config.yaml
n_layer: 10
d_model: 192
n_head: 6
n_kv_head: 1
head_dim: 32
d_mlp: 768
vocab_size: 2048
activation: "swiglu"
norm: "rmsnorm"
norm_place: "pre"
norm_eps: 1e-05
positions: "rope"
rope_base: 15300.0
rope_fraction: 0.75
qk_norm: false
attn_scale: 0.177
bias: "qkv"
tie_embeddings: true
parallel_block: false
init: "normal"
init_std_qkv: 0.0358
init_std_o: 0.0
init_std_up: 0.0358
init_std_down: 0.0
optimizer: "adamw"
lr: 0.00243
beta1: 0.9
beta2: 0.98
weight_decay: 0.14
lr_head: 0.00722
warmup_steps: 362
schedule: "cos"
final_lr_fraction: 0.03
batch_tokens: 65536
seq_len: 1024
doc_mask: false
train_tokens: 354700000
steps: 5413
dataset: "wikipedia_en"
Each number is 128 + 32 x the weight over its row's rms, rounded and kept within 0 to 255. Layers, rows and columns count from 0. Numbers have three digits each. The size before them is the row's rms in percent of the matrix's.

# up: layer 5 MLP up, 768x192, rms 0.0717, rows 682-748, columns 64-127
# down: layer 5 MLP down (transposed), 768x192, rms 0.0687, rows 682-748, columns 64-127
# gate: layer 5 MLP gate, 768x192, rms 0.0769, rows 683-748, columns 64-127
up682 103:075140126089091126142101123138138124118147093095103160118142132147096110027139130121095128145104122080161137066094127135136098131090069174099074099127124092193164119117150089083105144038122115
down682 099:064124168152137140133204176139094109110144116102082183105139136141129071129158156117145201176151090125118146106140163108107145192143095169096087142069078087175146069147116084099107159123102101
gate683 102:157112072117121142127113114164119108136104145096130099091085175122118176121154163110121099119069107052098174158135126116173125134082127173121077124110143102092111124165085125087147096113127201
up683 099:114157144096114106129141078093068154080078059122154206157129103173161093120122124119127133121114094172161059095123149113134215132168167157159075134147143140101117081146176117110104092175158105
down683 096:117123164123206086089171147140051156081165110133152149125122075161131111072165122086150122111128109105147123084112159146094169103116120144175133173123121185123098123073093182118106113127078127
gate684 101:103154137163143091137082116161107116136127077091140139114158130089149071114123153122099103167136177178132116134080123116128149135132143142202086077134112195100114099157108151088141135107130139
up684 105:135176119140141148094138140131174132139129105051113101144152096076131121081105060096134129123118112186128073174159152205149156118145148122177088117108098144156152110139133174094126091060111085
down684 104:151111103093109167168144107132099120116117106219142143135129119157115101151140133165154156114075147123093150150145161101124126196151188145149162114094203139071158125148067159122065132181176149
gate685 108:120061115113118092153119087136153133151143123118192085110136218099073099164142099141110122091123106114142146158141145098201121116069175120165131143124127097143188127127139193137135107146076143
up685 103:098110099120113131150167124181105107145094110111096107088129135215146146072142149120162059121171095095131040155123154086108123117112134126114069135090101131106053121127096129120109122094119150
down685 104:124116115089121189142138169134093146063106048106134131105092154073116107124088108120107110086175139107182151076144112161150104139123200157124059184145133108074149128117138154121154126154136089
gate686 105:134156118072146103170117125189157155078101094150149112123100136146106064155090119155159150084117177179101165147094121153114143108112214091165157129157085083098105097088128106097133082100114101
up686 103:152148121154175030134115036098170117168129148048130110141177084165110111183096167150114101121126116122127068167113161091161147112135125094142138105094090115068136048170107107174147131144108123
down686 108:127127107121151081124149137121107126093175178087146038130132122182084104176151104146173141160116131129142157088145125213080165129134109089117147133098129101134113147077104097214089118116095151
gate687 095:112117064089135113092131119085160167100110162123143118124115083159107118134201204098134104119169154158084158130093102078148077129163086126159153127122123124073127069075088135154154121148095122
up687 096:108172163113137114121117130140103126111146144082085152077119123160197139114130122115128068134142122114175090080170185068110120111088105092126134107163079151069114157150156068168090117162136118
down687 094:166113086116139120107106137077160171128174119147126060142110146116069167107119113136128129119091127122143160133127084103114142123158183128146139171076117112116119110103090188114124107109148108
gate688 109:183152086105113105175091100175162175106097139135107078069103148152103110094118175164171144113119157120196148173096126109118125138165112099081105115174167135140116102184160086091163122155120128
up688 100:166115144115142103142143136158168145140168144152102147142146149162151086142130106118196164113115159158150155129066094112088103099110178092062046164125156105121106120108180113122095069157119193
down688 101:105098080162119169120125119155135154102113078122110128178185161131122094149107161126156150091161089129130135121204124200160124174120081140106107126146164130088098175138153177148009075152082139
gate689 096:159070080140166179163140150125078196154161110130068120129125120140072106129111162135073149159121105107126128113156118160161117111128183137124110137109152142152114104092099166110125117109121103
up689 095:106151159157135112145105108138158050170100113122185153098137109148124135113099120139073151160153129209118171101066133109087143178088169084107108116176150119094169110135169134173146132157155200
down689 093:137114134089150105159113096096124088169172172141123138127086138201140093179128090110151121088063126076160143170098166094176093124181112143120148180121101141121097175123185155125132093139184054
gate690 106:171123082175108136124127154184179160157080089138166143107151163121134159118132116154136157157162163085143161160122133131136123110051047094120159204132098083129146121148122163087158090153155111
up690 097:138108180142124128132091073108108117071147087182094125135183103103126115131102128111126115113125127121048149143168153207134081169137105117128146067096103131129106082145105115141227087147092105
down690 097:186153118121144157107139107131123071102106141123150114052106156090122213123095165195155089165131135130105101089175096127128187089108133132096127152119094137154115101118112164145142127122178160
gate691 092:134141085110130133175118143147143158080156158164154101086207189153134125158126140128104153150134052112090133187096130145133161150131140165113120105131167160140086157117152187108122110081158144
up691 097:128108079064175133142195099097132105188140178126101063191137120133100098141131101119132139096094130109102151133181101206105172064166153171134163182147153120183196096132157139122127134145163147
down691 097:172137167133130133133155138142145077110139096153132146126080148159186163137164105116167155137158090151078124189174141105155066152188132083143105185148078125136128193109159075115081079113093131
gate692 104:163101066080111149089099119091130121171125154149072158114141094114156119115153081127098097088131119059149136142114073160129138165115161127103138126097098158079172116138157127143116126096125120
up692 103:113176112158100079168115163057112120174167126069162115102098126135073152073163104108071127116134166165119152053170092077128149224135132111083120159120133154139152079107170166138106123155122121
down692 103:161171158133125097203167119104104101138159126136153139129164125082174176146192125133126083114118109154103138133152141093076157113093065141145082095152129220122147169094127125122155119099121125
gate693 103:107138129114162118162173160143134120145142078071130101172146171099160115079122138162041124111129106066109163066086137091152161156148110167124162086138041140152114127036159114112100120121148158
up693 109:187112134132138139142066112109138159090148095105162093129174109154152075105114102143171122110135123185107151111097065185110135140144155157104116085140149125134165156166130069150145093057173147
down693 102:140132065178141137167162129105090110157160130092143123136128128110149116126040167088071156171145088133072088114139148092161161111131092119154126083106132135127170168083141123160150132110057109
gate694 101:076134123065143116143078139142114125084076122187155171102139165141160122104095162173183129122101166078158172155123142145136160097172110136188123150101088136175124124123105140139182097122108087
up694 098:108191090137118141046092054079213130171183147063122135097062188128137098109116189176158155203122099120134101088156136126149130102089154118186039073109142101128132152108132091123168071130131125
down694 096:074160108125104156087137096123112133093113086127126156111181124101152138054152147168148120127058140156179118111101137147174117050127162120107127143190159161137168199099108153074122099105116132
gate695 107:188117116108128121096093161181075139132099070165155106080141128110106161088108106124145078087175153136122132097125136158124139111168152149146089072058114100080148110092113217141180158122047094
up695 099:118100178176105135107172116134069168148157147032110154132109115092137148130225129102143153053160119200168138143130135119127136176100117142094187180117122120133121115153144108106132144123146087
down695 104:137148118110179152124106121133143157069174141121176150131093119086132074162098119126112144174166102095167180117114094129089134134120131110150147106230148203165107136133187092134095107109148134
gate696 104:109108133110107108123160129140102140154070145146149106182158150145137176077150073152084166105056153126160127180128173095186130139141172158161134120082105106131152089107104076064137110100109102
up696 101:137067097140122219161130100108135127154123102125138144144159183127144087126140100167137185129098115110155169122112144115084086132082153107138112167132134096122098133108128154115133113141063128
down696 103:097083170112120183075098146131146053119141105123103133065149173093129135108174141122161209154145150137104130110183078108077146136155174145126160121145129074195131145151118116141107111075080151
gate697 097:190216152161114121156151135159156111087118090151144085141135105065155110108158141110136098148160144057119127142093125139110112174129070128154111146174059093110129162173102118086130146118103150
up697 101:091085145193166112134079109140138145108155149134151136190126083147133130128157082090148084183111121178143074208112057139168109137111134130106180155075132147077119126109054166112191114116075082
down697 102:105143110081148120175128081153133085081139157127136123145138022146162168093129136136083107137088150092157140173080173143081082163164174075118148172091160096171138053137130191109166125114081068
gate698 101:189096081184140178146130028111110197162148127123124144175166140125110122102105158175135126128099089191118130062194089124113121142103160149124108085135150151129131174127170153149115079162131173
up698 104:146070101091131086111164109171128132130113108145076166095105104152157065175138151126143082211166119086127154143142105169050156128083117183083143088151084191131137136170128119169065175115155138
down698 105:087085108112118122169152142209101129006091092149106147093116123101125174099199180110134097101144140119166202137177166096103156153163126142090140119121102167107099146066124144153128133111127089
gate699 093:118076131146146136149115099146168151147080088162106163133120169122135117115075111152184108139167173154117137130147174125131123108155094084112090073112049098158160113122216112123129106104139147
up699 098:081155137108090162134140170166138159095121117120069152122152137105085118193157138083116126158155139141203140144095078110147091064117117154181152147120108150134128165147116143135083110155161105
down699 097:169101075130082106171184159111083136149164116178139153141135064124107143122134102142071099158164141109175181069095104097113092099138151131134170088139146184069129120086159162136178135085064159
gate700 098:163125159086176133147094070137153182111102064088142145130090091171102124180242077161148179101119120148143113122130104129117121141125068079169133087102079195161126146139121169143142101111161152
up700 100:148147114121078092105166144119167161144065164105167143132051119087080085128202157067068084133075135109112132123086207153165121147113164121138124183117161125126120130129122143134125127137112142
down700 101:187152092113071123118111122121147159100094061144151137148126152148143147105152106078137127093132129137088091164113183108112105143166151080122127081069158150108115128108086113151126115179091149
gate701 105:081123140091138123096144138161134173128078078148100125029155115125036063115176135128080143163128127156155133117127135131163136203103190121161079122083062143121115050180154066110146210100099112
up701 100:160138140156080091155096080186181105099154133069077134147218149139117126143141165054118053106136160083116114204123141105124111121100119120102154106127163130060040165103107107105127154145125120
down701 104:125119076125122154192141104165103143144194119183117165113147107147086092201148163086106117121115077052122157175101166075099146119122078140167146116129099091126156188151138122103099121148159115
gate702 102:131137138078141083167159114152129134088098174083069157109127106108113139125120135130177127086112104169195134140183143131144124073124181150144108136095153160131125117154088119148123048189153141
up702 100:143169159184152105107141118086076156125084091125176127104111164132159181109111168104137176132070128127114144124108176070115111117087078114168129129148131165145100104131138122104168133168106126
down702 099:152163116149168046115100131162114181151143050117150062167166084139133088116102128137082133076096114165142167152111142131151137143132141181126090165094044120180188078132097148194121118136091092
gate703 102:171150154087125116117088170118192188167126098095143133149108150083132121068151114137133117060091128103108103084102125111161128150103123141134133096108116123141173165095174137076112158131119094
up703 099:126120188142081164146162136140195118096106107143134092148129101098098117125117173086131160159179063095159119121086142141131161107157130138135165145126076133105062145142183100120162103164075108
down703 101:113168102067090110115121109150160166098163156158154087097240111129084170147085102159130114151116160069116088114154156137118161141161118084097112185122082109102132158130135132146133124099161121
gate704 101:144175173088121162095098128138144116181081135131109138114108095150099118052082078146110162141089106092159126149107131198123132165118165151116071134125128156108136128196074161089134175156092190
up704 100:132116109161129120145137133130112113164093109125188123124100161089154129144109130086117161151141149121137101114183078144108081098103150108123140063127060179181162164166149199134161183100145113
down704 101:166154103114167131076137158163080212141107160112139083139099150108127121127055118095109129136148121154144128147230103159167104107091163127089097177093110137120194137133181086154126114123117131
gate705 099:155092141177121153144137126126123157086135120111135108139120161106148133112112091085120136128155129069134102105195154139135138098111148221119166115135119124079091138172165137132118083184157168
up705 098:116180130146124092116086109088178106165169095141125083146118097093185096062175129113139089161094135135128146081101082142085129131096149176184144170192143126138147194114139192111117128149107105
down705 092:087133094125144147189119145089105118119131145174210092110060134092120105116075133140207116151101103116137161059089113150088145152122098140102059138133142108118183100101119149107105086146118093
gate706 106:069148137117135082105134125187156159122115205188148115041108139147113115115079115144129145124142109167144146172124106119179120187149164137219130107083137126135112092121126126110069100179065175
up706 105:126108161147134128121187087092141114071066085129105116175071143095117101103108114072093111142155081113174167156147117139166152119084159147154129087086156156120172145177081091164126134100105158
down706 106:115079090116158187087121136174066171091079189075152094080085130073094160175121158151175064084146134145144128123096123105120103157092111060147165089132127085115087147147145138099077153129127077
gate707 103:147175169181095139139111074143160160118026097119158097198180142163108115105113117118153103121151095133134116126087089158092153132163113150119142106090141195137119152092148128098131135169138161
up707 102:070094141095130135096106175103119168105154160193124116157099139109123146111122132128103155093098177119098110129098116167089112160140130186092120124158088161093080169138152110095126129146129222
down707 105:156122108152110174145119126089108145165178088109157137152113139099168131116158122101152117083129085116089094159168165076101195079106141081143101163177106106125098080041105047147178144133121055
gate708 101:222167081108104035135126134109120174134145110131123140086130109155098176069151096189125159107159116148117138136052145075107086151092075173130089178080134140150127102120096117105172119119072152
up708 102:129117118081198117103143074157166111149161156092127145094145121150091182141120148092122122078133081101121063064104097134132138169172181155075086122104113102142099069122110155103153097191088120
down708 104:141151099119097135109096116130133187207100090109150152080142153172099096112143133097055124164115149124133210081154097192116146134135162147150091067166179148201122115119174169171151127161188125
gate709 094:145159165101118114091080099115096092154139154137118142070143134105077125123135097178106205180101123127166127092167128082124163154131143148160127102056110150106064081152076157108142153098172116
up709 093:139221169113055142113118094137085123136199146102190151115114133129157122121167137149136132130140148158141092130088056110112169152127178143146150123070138160076120143166075088130135107142134113
down709 094:121144098131075092112055069174184181196091168161112174122111115128141155131121135165130136173106133186092136106208101085177118124121180133144131143122173179113112122105120131099122093111119055
gate710 105:104107126169079139149105126176161199104102111159181034098173133083111152132170178124157095108112149105129160207124157105090105074063148145153099125098119119162131146120119118129132136170104130
up710 099:165124148116145098173128062127138133118133126119076133165136088099131095134094128160092169124200117179177132100107104092117163102168149173110137126115178147137110154117131155167130118144118148
down710 100:080068172088143141160173090123121189231118171137113129109072101150109100146111121118149088098132114189105101143133164143084174085138117105136096183193103125125129107108115068093101147195098069
gate711 110:241174105107096117116116126088130150132177137135197106197117109116086115119153136107121165132079175152145151134189097188160121187068124138169129125101159177127130086094151162132127089129109145
up711 103:178201063119148088127119125129154111144118181135091143142164125199090117159166124118118130168152099070134156084085139180152150069147161156142075142105154166171047097146166203193146173101107099
down711 106:061175174167093084165070132124185107181134107120139110144139091116101133121123097122097143149107149146124134097123131136103181127077125139083096208128145156124155154170116137118165143106111067
gate712 102:158138138114144111123068103174179128155135090126132112085118152134156158047159129154089182149122155086153140158120080102152097098075143099194074108146148188123155134124067131120103192100071113
up712 102:133148153133134119134197147086096133086112162152086107171138067085121117142095164102174157083129168104139134118166075157066070089130138135135094096109148141150157078118142133150108102173135116
down712 101:142145186082075134135149155086113145138091139155146168162117124092132144090102118122095185167116145119126159140069155113115085168132085186201105120174143133132105190118149103145107133152115097
gate713 101:177176064097085194116089155203140146138125126150124132144184100116135212126105154118107166128075149086076144154115137162202149173139122142161143179052102140094160158150144171093153103206144152
up713 099:120145154130139183138145143081142100115082095119133180115092145108103093149160166153117117136120104083112177156145109171102153130066087151188104089183136105089143132138061167125066072099096162
down713 102:075061162146135181140151125169116220127149141081138159125160116153112090117138151119134129109110130136155188155095140175120140101127138168169186125115134137115172140174118132169156077135162097
gate714 095:144156108069088167131165145104091102111094105100093131170115180122124049128098137110161096097078150137186151080085063165055149141121143144156103125131130107103139159123104164165177111124143139
up714 096:132162132132056124146120144178125100059111086108110134128148147120123117134132197138113073118146132108071144116140089158090128090139143167133119105122180139145196146115137165176119113136170125
down714 094:108124144137122155157097126153127077115149140167108123141110167112173171170051114143131073111100136101088131149156149104109169127101093115107162102098114196206116157158136093137089093130105082
gate715 101:146089138177167141181129140093118137095156131149196103149091130182104155158092164131099168128119153125090188131147149167173156075072076139099145144098115061157152141068140151150146137183086085
up715 107:121134164110141068159136092152173113108130140081125198132142103155120109145127211009140089123123171141101097126128158148183141096112164060140159136153091151151100124098144127196154144118107111
down715 104:104150089143112130071124187166124102179169140148125117099096120117115155116134100160117072118115208141084085115137137175115162104170133081087095123117061114102141134132138178192088166128169161
gate716 105:125146119137101147144151190111059128117147127057154187050099202114142138104151146113135087058145178135157134137158171088137108182130104152122148113118113135142099106164186128119112125136091095
up716 100:124166106160141102170153179081088137144151046054153140123114120116146154122137098108152082129081097144176081136122063135094083091091134112093136127074108112081159117115153169146120119122171101
down716 104:142107088103163151128144128127147141087158132147117094118106117119112174192131195190128150203142169122142120093134159141145153128113095145129151173162137170183088104140157163156214162130181125
gate717 103:133146109074127150181117114135135150143110078132120106126147197142203131089202122159067149137130094150131166096055113149100147128163166177121122133109097107074124128167078179125175110145101072
up717 099:125122114128114173131128126141135158103083128164147124130081141140101184092111127116141121162123136094146112082107123164116146124187149187067109117155121098066089105113113183139099153118141107
down717 098:075113139117129151115143153123148105083208118157146121098133094129085206096155135141161131153174142132105122149151114172145125077171113112097148101146135125123149141141086153161090109162172068
gate718 102:149118123107186119113172120152108171143058142084184124132047149113091154137129083100127121151049094036151098173153142162232079144119124158106073122050121139144141070110091119109166168184079100
up718 098:141179118103135091128100091113157119115165135094136144154114117132078131120155123143187133114153138113134113136123127188088110152120132058098109169141188160198141139134109019154154166111123087
down718 102:216075072123135111119125133137118051199090129179131092095174123132122123074139106134120079093145135162134136127100142181082142109086121105070213094103165077117134096129042098170146127130137166
gate719 099:147112167112139119201104146099126124118104137109140142127058166118118134169129156117165135100134221050182125125116116123137145138133139121123148102134112124105158107171133138097169080155150126
up719 096:139163132165096171082133136161089128126102141092126091137122130160093221116140102112071156106111131141091064086157200129091133125153156100080140113131108090084123129134134147127171100141190059
down719 099:096141124170184102177107147130124195128142131139110162145154148160092134145110098107102119073152145167103097140175157193069176081121129184108091131117081083094170122153138121113155142108102085
gate720 099:161065162143112182166119129097074103145123133113183098072135125087060079122082099128124147101122151156180120165104108128162110109071168113147067156072099145116174142181075139136072096165149120
up720 101:134152199112131163109110095109078131122153119123181100173133113087048101170125129172191130073163082142102143093120173149177149113042116150190076126127130144094093137149123093173134071193117164
down720 102:181147115145155086120162134152098141100155146157164151096102074135074176045134151147139127113144124079144128121115159132196198084116169129139171102123186108112108085111086133118151139133117133
gate721 102:084130094141136120125182140129143153127174144155072139142153101093121096147084102152154138087126109120123119178155132148101167134053106190141134127162146170134112060178128108097179117167126191
up721 100:084147129073121178144074167135116181162141124113141123083115165145136080180168123107085171153163093135081142170099191129113150148106139170091099111171124062117183160096161153060103110141120090
down721 101:186110122123116086129099149118148189101134125087134139145087119140112172117139195087124122102115146083143147148135136124113057164155123095137166152148093125185178146130142141110113144067119148
gate722 099:203105124121117163102157098120125144123114129118116142201141134072120138142101136144120191053153180085051187097122109129157070095175142158102135118122129131099114182167088129190173090141107160
up722 096:073104133157100124118093065108124108093146084119137150128118134205159115131082189137132110127166105138131126159130153140136120208060156157145113133171170157126197088117141117104148126194101156
down722 099:125138133152150098104100114099129133129128101176103104191180136115071170114212131146207110104113083122079178123127125151123131105148073118156140133143162143089122133147161130075133091171133075
gate723 099:100136181181183134150152120086142173122153142128166060077084129156096115178079123159138104120096115139193157151124106126127112173036150106134145113158150131071093120177206127062089128186135126
up723 100:076152111109166138089102204085102116156121141110086183167170093142106129113171096065124109096154188125126134108145100085080181136115138156147109173142188074120103127156135084141162127114123164
down723 100:140159094090149136163082103116190163132142166206150126091154162135182134129195134117187160144141134157063143093117118093160165114127103172138112132131084122131150127128137111157090123084157095
gate724 098:145118086132176027147065130108104170146113147116147085134081082173181147074133071134136100108149143102141114148066102135128125131116164130146150197138154124090125065160127138109135140156078115
up724 102:128122135150159152137166138094165109097138183106180084151092097103108150076074158162165104120126162133165177166190163152161080140103147100084153139107112064121163129148121185089136180110156117
down724 105:090159132099138053097138163124134124101138149089167136098075108150141126157122057091160150170125111164156050155092090096139133107161153141158173109200134140146161158133125082078167093122118104
gate725 100:111128126113106141134145118117138126079103151133105090067136163164097160142154158076109148098120106147166148137117140093203075117109113145133092190097132143110163108123109235062090088062119151
up725 102:099020073113146179060108109210113120144097090142150137101149070098139134101149017139173128178112153098158075118125120093089099106153094128168150138119057118143047153152116089172083093139118152
down725 100:112148137129081156126169055164136132115098089162112166111140152111222114158145136166141173156132151091109131118112109125183111162171131128151123130146087211133164070129137166111124105180110131
gate726 106:153089093093099086232108197180128143145121175132165105098124150110083171103143155148078123116074136146118206147128159134153168083095148157124131146036056157124137089164116160133188041127097127
up726 107:098150126153159165103138074097104156090141145122151121127168172094103121098095130114120128132152088137194104056150085146123064103111129151132099092119168137138153073132110140058104114139095137
down726 102:136145116157140102148102121138174190102118112144079109101159095162118128098114098135092172161140100045199107105126148147181165094132167118154174059123165124141157089175121106119116121118125166
gate727 102:163160137139159160165169142155182120188110150134106124144159135129097091145154114091092099158197165036047160125114111151128122162122161140097154183076133117156128098090114148099122136117099136
up727 099:135133100144080145159142137126130111100066086116176052132144128106122123138148092105160173101102140122116163087154149117133135098175168163116105096145127084101228124123119144095145084164100084
down727 100:152109103132178129058153164077102077178095121123064132119101105170169118125092163115142189130123121113126149177092121072100126178158096163175111179093164162090122086105130073126150125072107173
gate728 093:158114099138119130138117077061119107123168143127110163107108148130186089068140138170094147153123182124185108066101137198117103092172123104122108097084122173103146087153117117153110121170043086
up728 101:154135154094150111136090105127114096124143179149182151114135151130147202153183059207108166114153121089092101161087158124110070148068205128080153174107200161123145106122123142089160103187157180
down728 101:130103189114115085157148117145142125142167108159127134114165153153116118105180142188113150171167161103051114085137161112099139116101098109066111089126096175094129072168139156176167111127075065
gate729 106:157162141133168063098098169150139163161097094128140072132154121136076083163176105103130123101108145068140194120094115138159124087132130153092135154105075151122154078168095154167112119133094077
up729 111:052096095162144125133156128163138108141199128127117123102158080094153164099123166071114121137158137088110114109146199115075144163099133170102100164139154110132141141131137074164091159183131087
down729 103:115145174131159129120146100147147125138140127126088128111088107079142149111162117182146125144131074136145171079108142116123137185081154094143140143125105124129150131134110089174153148096155143
gate730 101:205074102124159173102114150131062083115133046171112123124137121154128078087180177203139128135161134111149169125235115178086134119140130130117108159115138123110101068112162132127115140106121208
up730 102:107085128132175092120120096125110127144159101125140103169124135090099060122140116166089080115160157124084123152220158076095126093095106107095193154088108078175123070125173159150208145127162154
down730 098:155120150117163122123064171139135097174155079130101119115161156179152140193064135095122130085121106121136059156119162129121153075106132114076049152211136156101111103094155157074098113177127110
gate731 101:193215125146141137134084105165151121124077107126174114099068132161211063123145130108108124110155163149135109141110152144157135131091113175110074142104160121118107144124118178153132092178116179
up731 104:187111071143186160106106145099073090149147109133138150153162113162119172121126197194099144173113085089160136137143133126074079145138095143093129140105155143136116140112147184086066119184157109
down731 104:125152159069135162113161146151130080140134073068131130205086099164118090105134123145110116101120097143114171164117110144116130131122077152188038146079184146170127151172143136118072119113132122
gate732 091:126199108145172114148151147131136137095055081181116212068147121094092105141119146137122118167175177157077080124147082152123136127149103127107129132168125118154145112120166113142144159102149143
up732 092:194130150193078133109080135097100123149153131101203090174099105134187110127136067101191173139132133149117103156120187158124111106156175117172174149114125152113079143134122103147132133056141105
down732 092:144099092060104115143138162123146164147107141182090133125175104171188104124103168162102144088115115153140149179157146055136132148150166172160125108135098181105146122144125169151166129084123110
gate733 102:150117135143098160164125128159112162115095106099128058133134174100139095117122136119028132086119113133103088131124182133168143161121133104124182131104140160113122126117102032098211098158136170
up733 101:155101126138110134115100133118170107183104072116095137117141198068077151107134142162102165108136115190126117125134131128112126135104122080123098150165161140152126068109189126135137146138109114
down733 101:180079157120138149172199100118113123126130103085134183099115126136138100182118116194154069091080116133187162138161142145111157113124105160141135192084111160079091152136156141136134099095083149
gate734 100:111118108186151094115168077138123138058128172096087174087137154071104151164137125184101165121162129152104127142107142103148165200093121206137092114069148101174116068172156112069071096179139098
up734 100:082125091102138099198058180155122106143152111135104077085149128135127068111124148104081137122125134111092155149049145111116081089164134134183104136109153117136167200142112110168153102115113152
down734 101:134127124100128169180121174182104059182104148101146076126091147179140148128159139151164123043172100161143068108089115154063127138172170115113105111147099090156112111186136101146135073164120162
gate735 100:141202146127170095171123062138100134079128135120076126150139120109131089125078077144129141111143183132127123124080211119103142187109123122115104208054084170130204084140172168153099100138157132
up735 101:125143152106124144141183138127121169110104123115094145166142161129110196095144157144153125126136103178147057138103134112139142137090093109138136087128117168140099126067153199141107163062148184
down735 103:062164162133121122123093146071132120096105109179092107150136152080125066154130138119167026164114138145175173142102108152193120124133064148168108166093136165064130120150089122117157143048163195
gate736 096:136125099123166103207116127149059128090094129102101071176139165141187139136139123119137190086118105128094125115121156085090127135148158156130151159097146095133118085102142098107167068126118162
up736 098:101123150129133112161143120109133126130154150120114140100091115096136106151049074101132141106116088102118099145124113076142171136227101126163127147093126148073168115097131090090189153068073062
down736 096:127139132188156109161113174151110091153115089104133152118092153084225126109166186113127194130146127103097131116100121132113136176144136174089128137127166111154091077115132123109134155200125175
gate737 100:109064130129144121155075139162107196103162153140121133141175140128108165130106138175155123087092132080115115124123149124198138065045140107112146103128130151126158166150082150153158096158113102
up737 102:108075088095086073123137075114111107133102181075107149118202133121151149105104161145078122131091045160105108153090120078190201139128240094158136131113134163151124099121106171120146114147130095
down737 107:113156049145157169135098107147160136170165138187185107143152161164089152079204108124127149161127135163110094136126140119137091119054078085174121093120100116146085186185146157128127129113125105
gate738 103:178131158116137127124125118057101167139072080123104126146076129133151120100164116162107167125145173146185139114121109133143078177123140110172148129106114082157109053147125156105159159095078180
up738 098:179172123151117126100154186150082123143087134148149195115060144111133161164152159079138145146139084100186100096138174077095132145106147154110111118133117199097111145085181132089158117113174088
down738 099:161152160158158051129123122084083152113113138161182132160126148177174154124163131105160099153156106092153103145127169206181131101097097077080145132178114117115182150141125158058181109120098111
gate739 100:172092112144167128179135127179148111133110112160149075139096109198078133134117095056140089089090119148110151114152148114161144145138149181102136140092130095142160137165071162047094120147136139
up739 108:149140153155120094128076143190147079150072100145114113173119061143134142112157126119147170173112096125100177093157084122093142103166169119153181108130091125146125114133071179134147163104129150
down739 103:111140114146172142158185135104208009111141105148150098154127107140119131132100147095116093075152089191060166157105103147063164135174163130132110142071106118103129191127073070137083108109068124
gate740 105:141109109114144131106116113156104146159120153126122138103134162098087148103119109162167181095139158114136117118150103114158109084153128159146065117109150144133101087147084123118183118138087106
up740 102:154172123195082076181159188129140113091084125128158124121137147113119126143080155115117088106093114121090126162121152103133123125125152126052142088138108153145159142112115131098147104167178120
down740 098:119121193126174127099095163157052163139158159154129132134117146101111133156158139156164184155126090102160062123185148114146121118121097065122134089090141120122093092135108102143121158158136078
gate741 103:156143135048107118102097183139158145113096107124112093137131112103193087135192095164136127103125110066147214114166064140159179134072120122119098145135080145110123145144094084151119126113097148
up741 099:162094192124115146138109165150127104155115174094173126151116092138106086082145097192140114148119111120188122145111119141147110161078125150154094123143119072185104169152129063155127140112159171
down741 099:105088173116221137109136123129118126142093111120131127118128140134169176187107072118147129093150178146163088134127130118138107144116096217105119117119084095172091134141190104202170109132157134
gate742 105:163149112117140134161160185179130187132120147142121131090130196108114126074169106068126106105170138116143172087135106127126157158140124108126052111119074139049141103126130186102191113173076125
up742 101:070113137097123173140090143114086161139065090162108187107082082113098094148153162135125148083054076093168139156123104109118117094106154169159182166069074117157086141136109068075117117084081111
down742 103:136151144105071199168116127188120164144128147148157095135063134112085082128136076109116132124160154139143130077131159165132124168165140110177141090137108105062115114207175153109191109092023142
gate743 108:123130152144087068133128166139096158121113205203133117150174126135173135159133096144134127168113124108173081131124131133081152183125138142126068088055127162191160140144094094011121060163086174
up743 100:110146174118148186131119045110139089127143145111087099157135116099070129155154114076130113108179148096144140087141086168143149106112155099122084153123123152123099132119112119101077198140132079
down743 100:140126172173140170113145135142138155182085136086090142104111102162146134143140138205122150103103124148145088129113146207111130122100136151156118125091150178183130152186106141143101119126220102
gate744 094:133156109077190107145109155180119134139123100117105112006140115157102212112231059070114102124094136179104139197136140161148069115076129187080071157109144163128165134187094197123136135113106228
up744 100:120108112128193112094147118110139139125100147133102159142102163118152073110158153119117111101143102113177131090090102158136117143182095208192096086110087130152108063165141118138107107089066108
down744 101:144128134078113137140129107233184195095121185122083124147166111121177130177089150142111092133158153086115099072163117161179162135147184123128120046115107074095116135146116149087130139164119166
gate745 096:100152164139134129086121151163105143071152123153111165132119137068099119114156168110140109092134134157107116112169149127147116213123136160137104135127151155117095110111142122058110040113095112
up745 099:098078123148094139145113134097140126135073087096181102165165110040085168200114179174129118179139116111175085117107173159125132086118175123110134096108173165104152083148154130110124151095154098
down745 100:144119053137115088136109175152139148154177151145161122149147125140128138158131127151085148123140108086169092100145122126052100094118133118122157111203171105095059103112083154123192147139194141
gate746 110:141140128098120155158105208138094145148113131137102135092086095086106078096172099170149111171128155134139201170186133150178132118106136099140124158092057124152122067124058146126128083173129119
up746 096:168106188152121094115130155143117161138150176146149094155186132091163111117082115145116138108103172069088108075137131118161179106116124161130168142131165116118098112152101123125085193176196131
down746 100:179144096176134181084117156119090156111115086092131109095115195132133133123150084103163146098119063142187147151125131117164129121199104100157083098141138124103126150142113145154062138124112105
gate747 096:124119169124129105188074144153103190139105096141094142086138123112142113175154121156170121134133088075172163187120113170201107165141126126138095213087113205111139120105111142134058142137117094
up747 100:131169119136121158153088124148132117159172107124137114136093084091052154139153088124132134158097056151090101130110148183127128140096151106154141144137144089137099150111104126149140181064111125
down747 100:139099102051112207133155109118105101118111177114209136129087070182102141118097106092066148151108130152116074105123115157134130137082126091162131084120092134177185116087113088109160080077062094
gate748 100:175169181149118116125112126148159096136083112087109137142190079142109135138136154124170131100134099150101161052140091149132105214176186152108038097117161156101108203095120098089155094134108166
up748 103:122083187136145112213153161156117117104085112153110151198167079167148142164132119142198113168124154121174132154151160126128162106169167144068107127114108123134162131108171122159155142133178075
down748 102:124072104157194137129165092155133185132153163154141137089038153096097133127078094143093163159138089155144076117164155195147130159103092182122146194121113075125138134113170135155068183110126130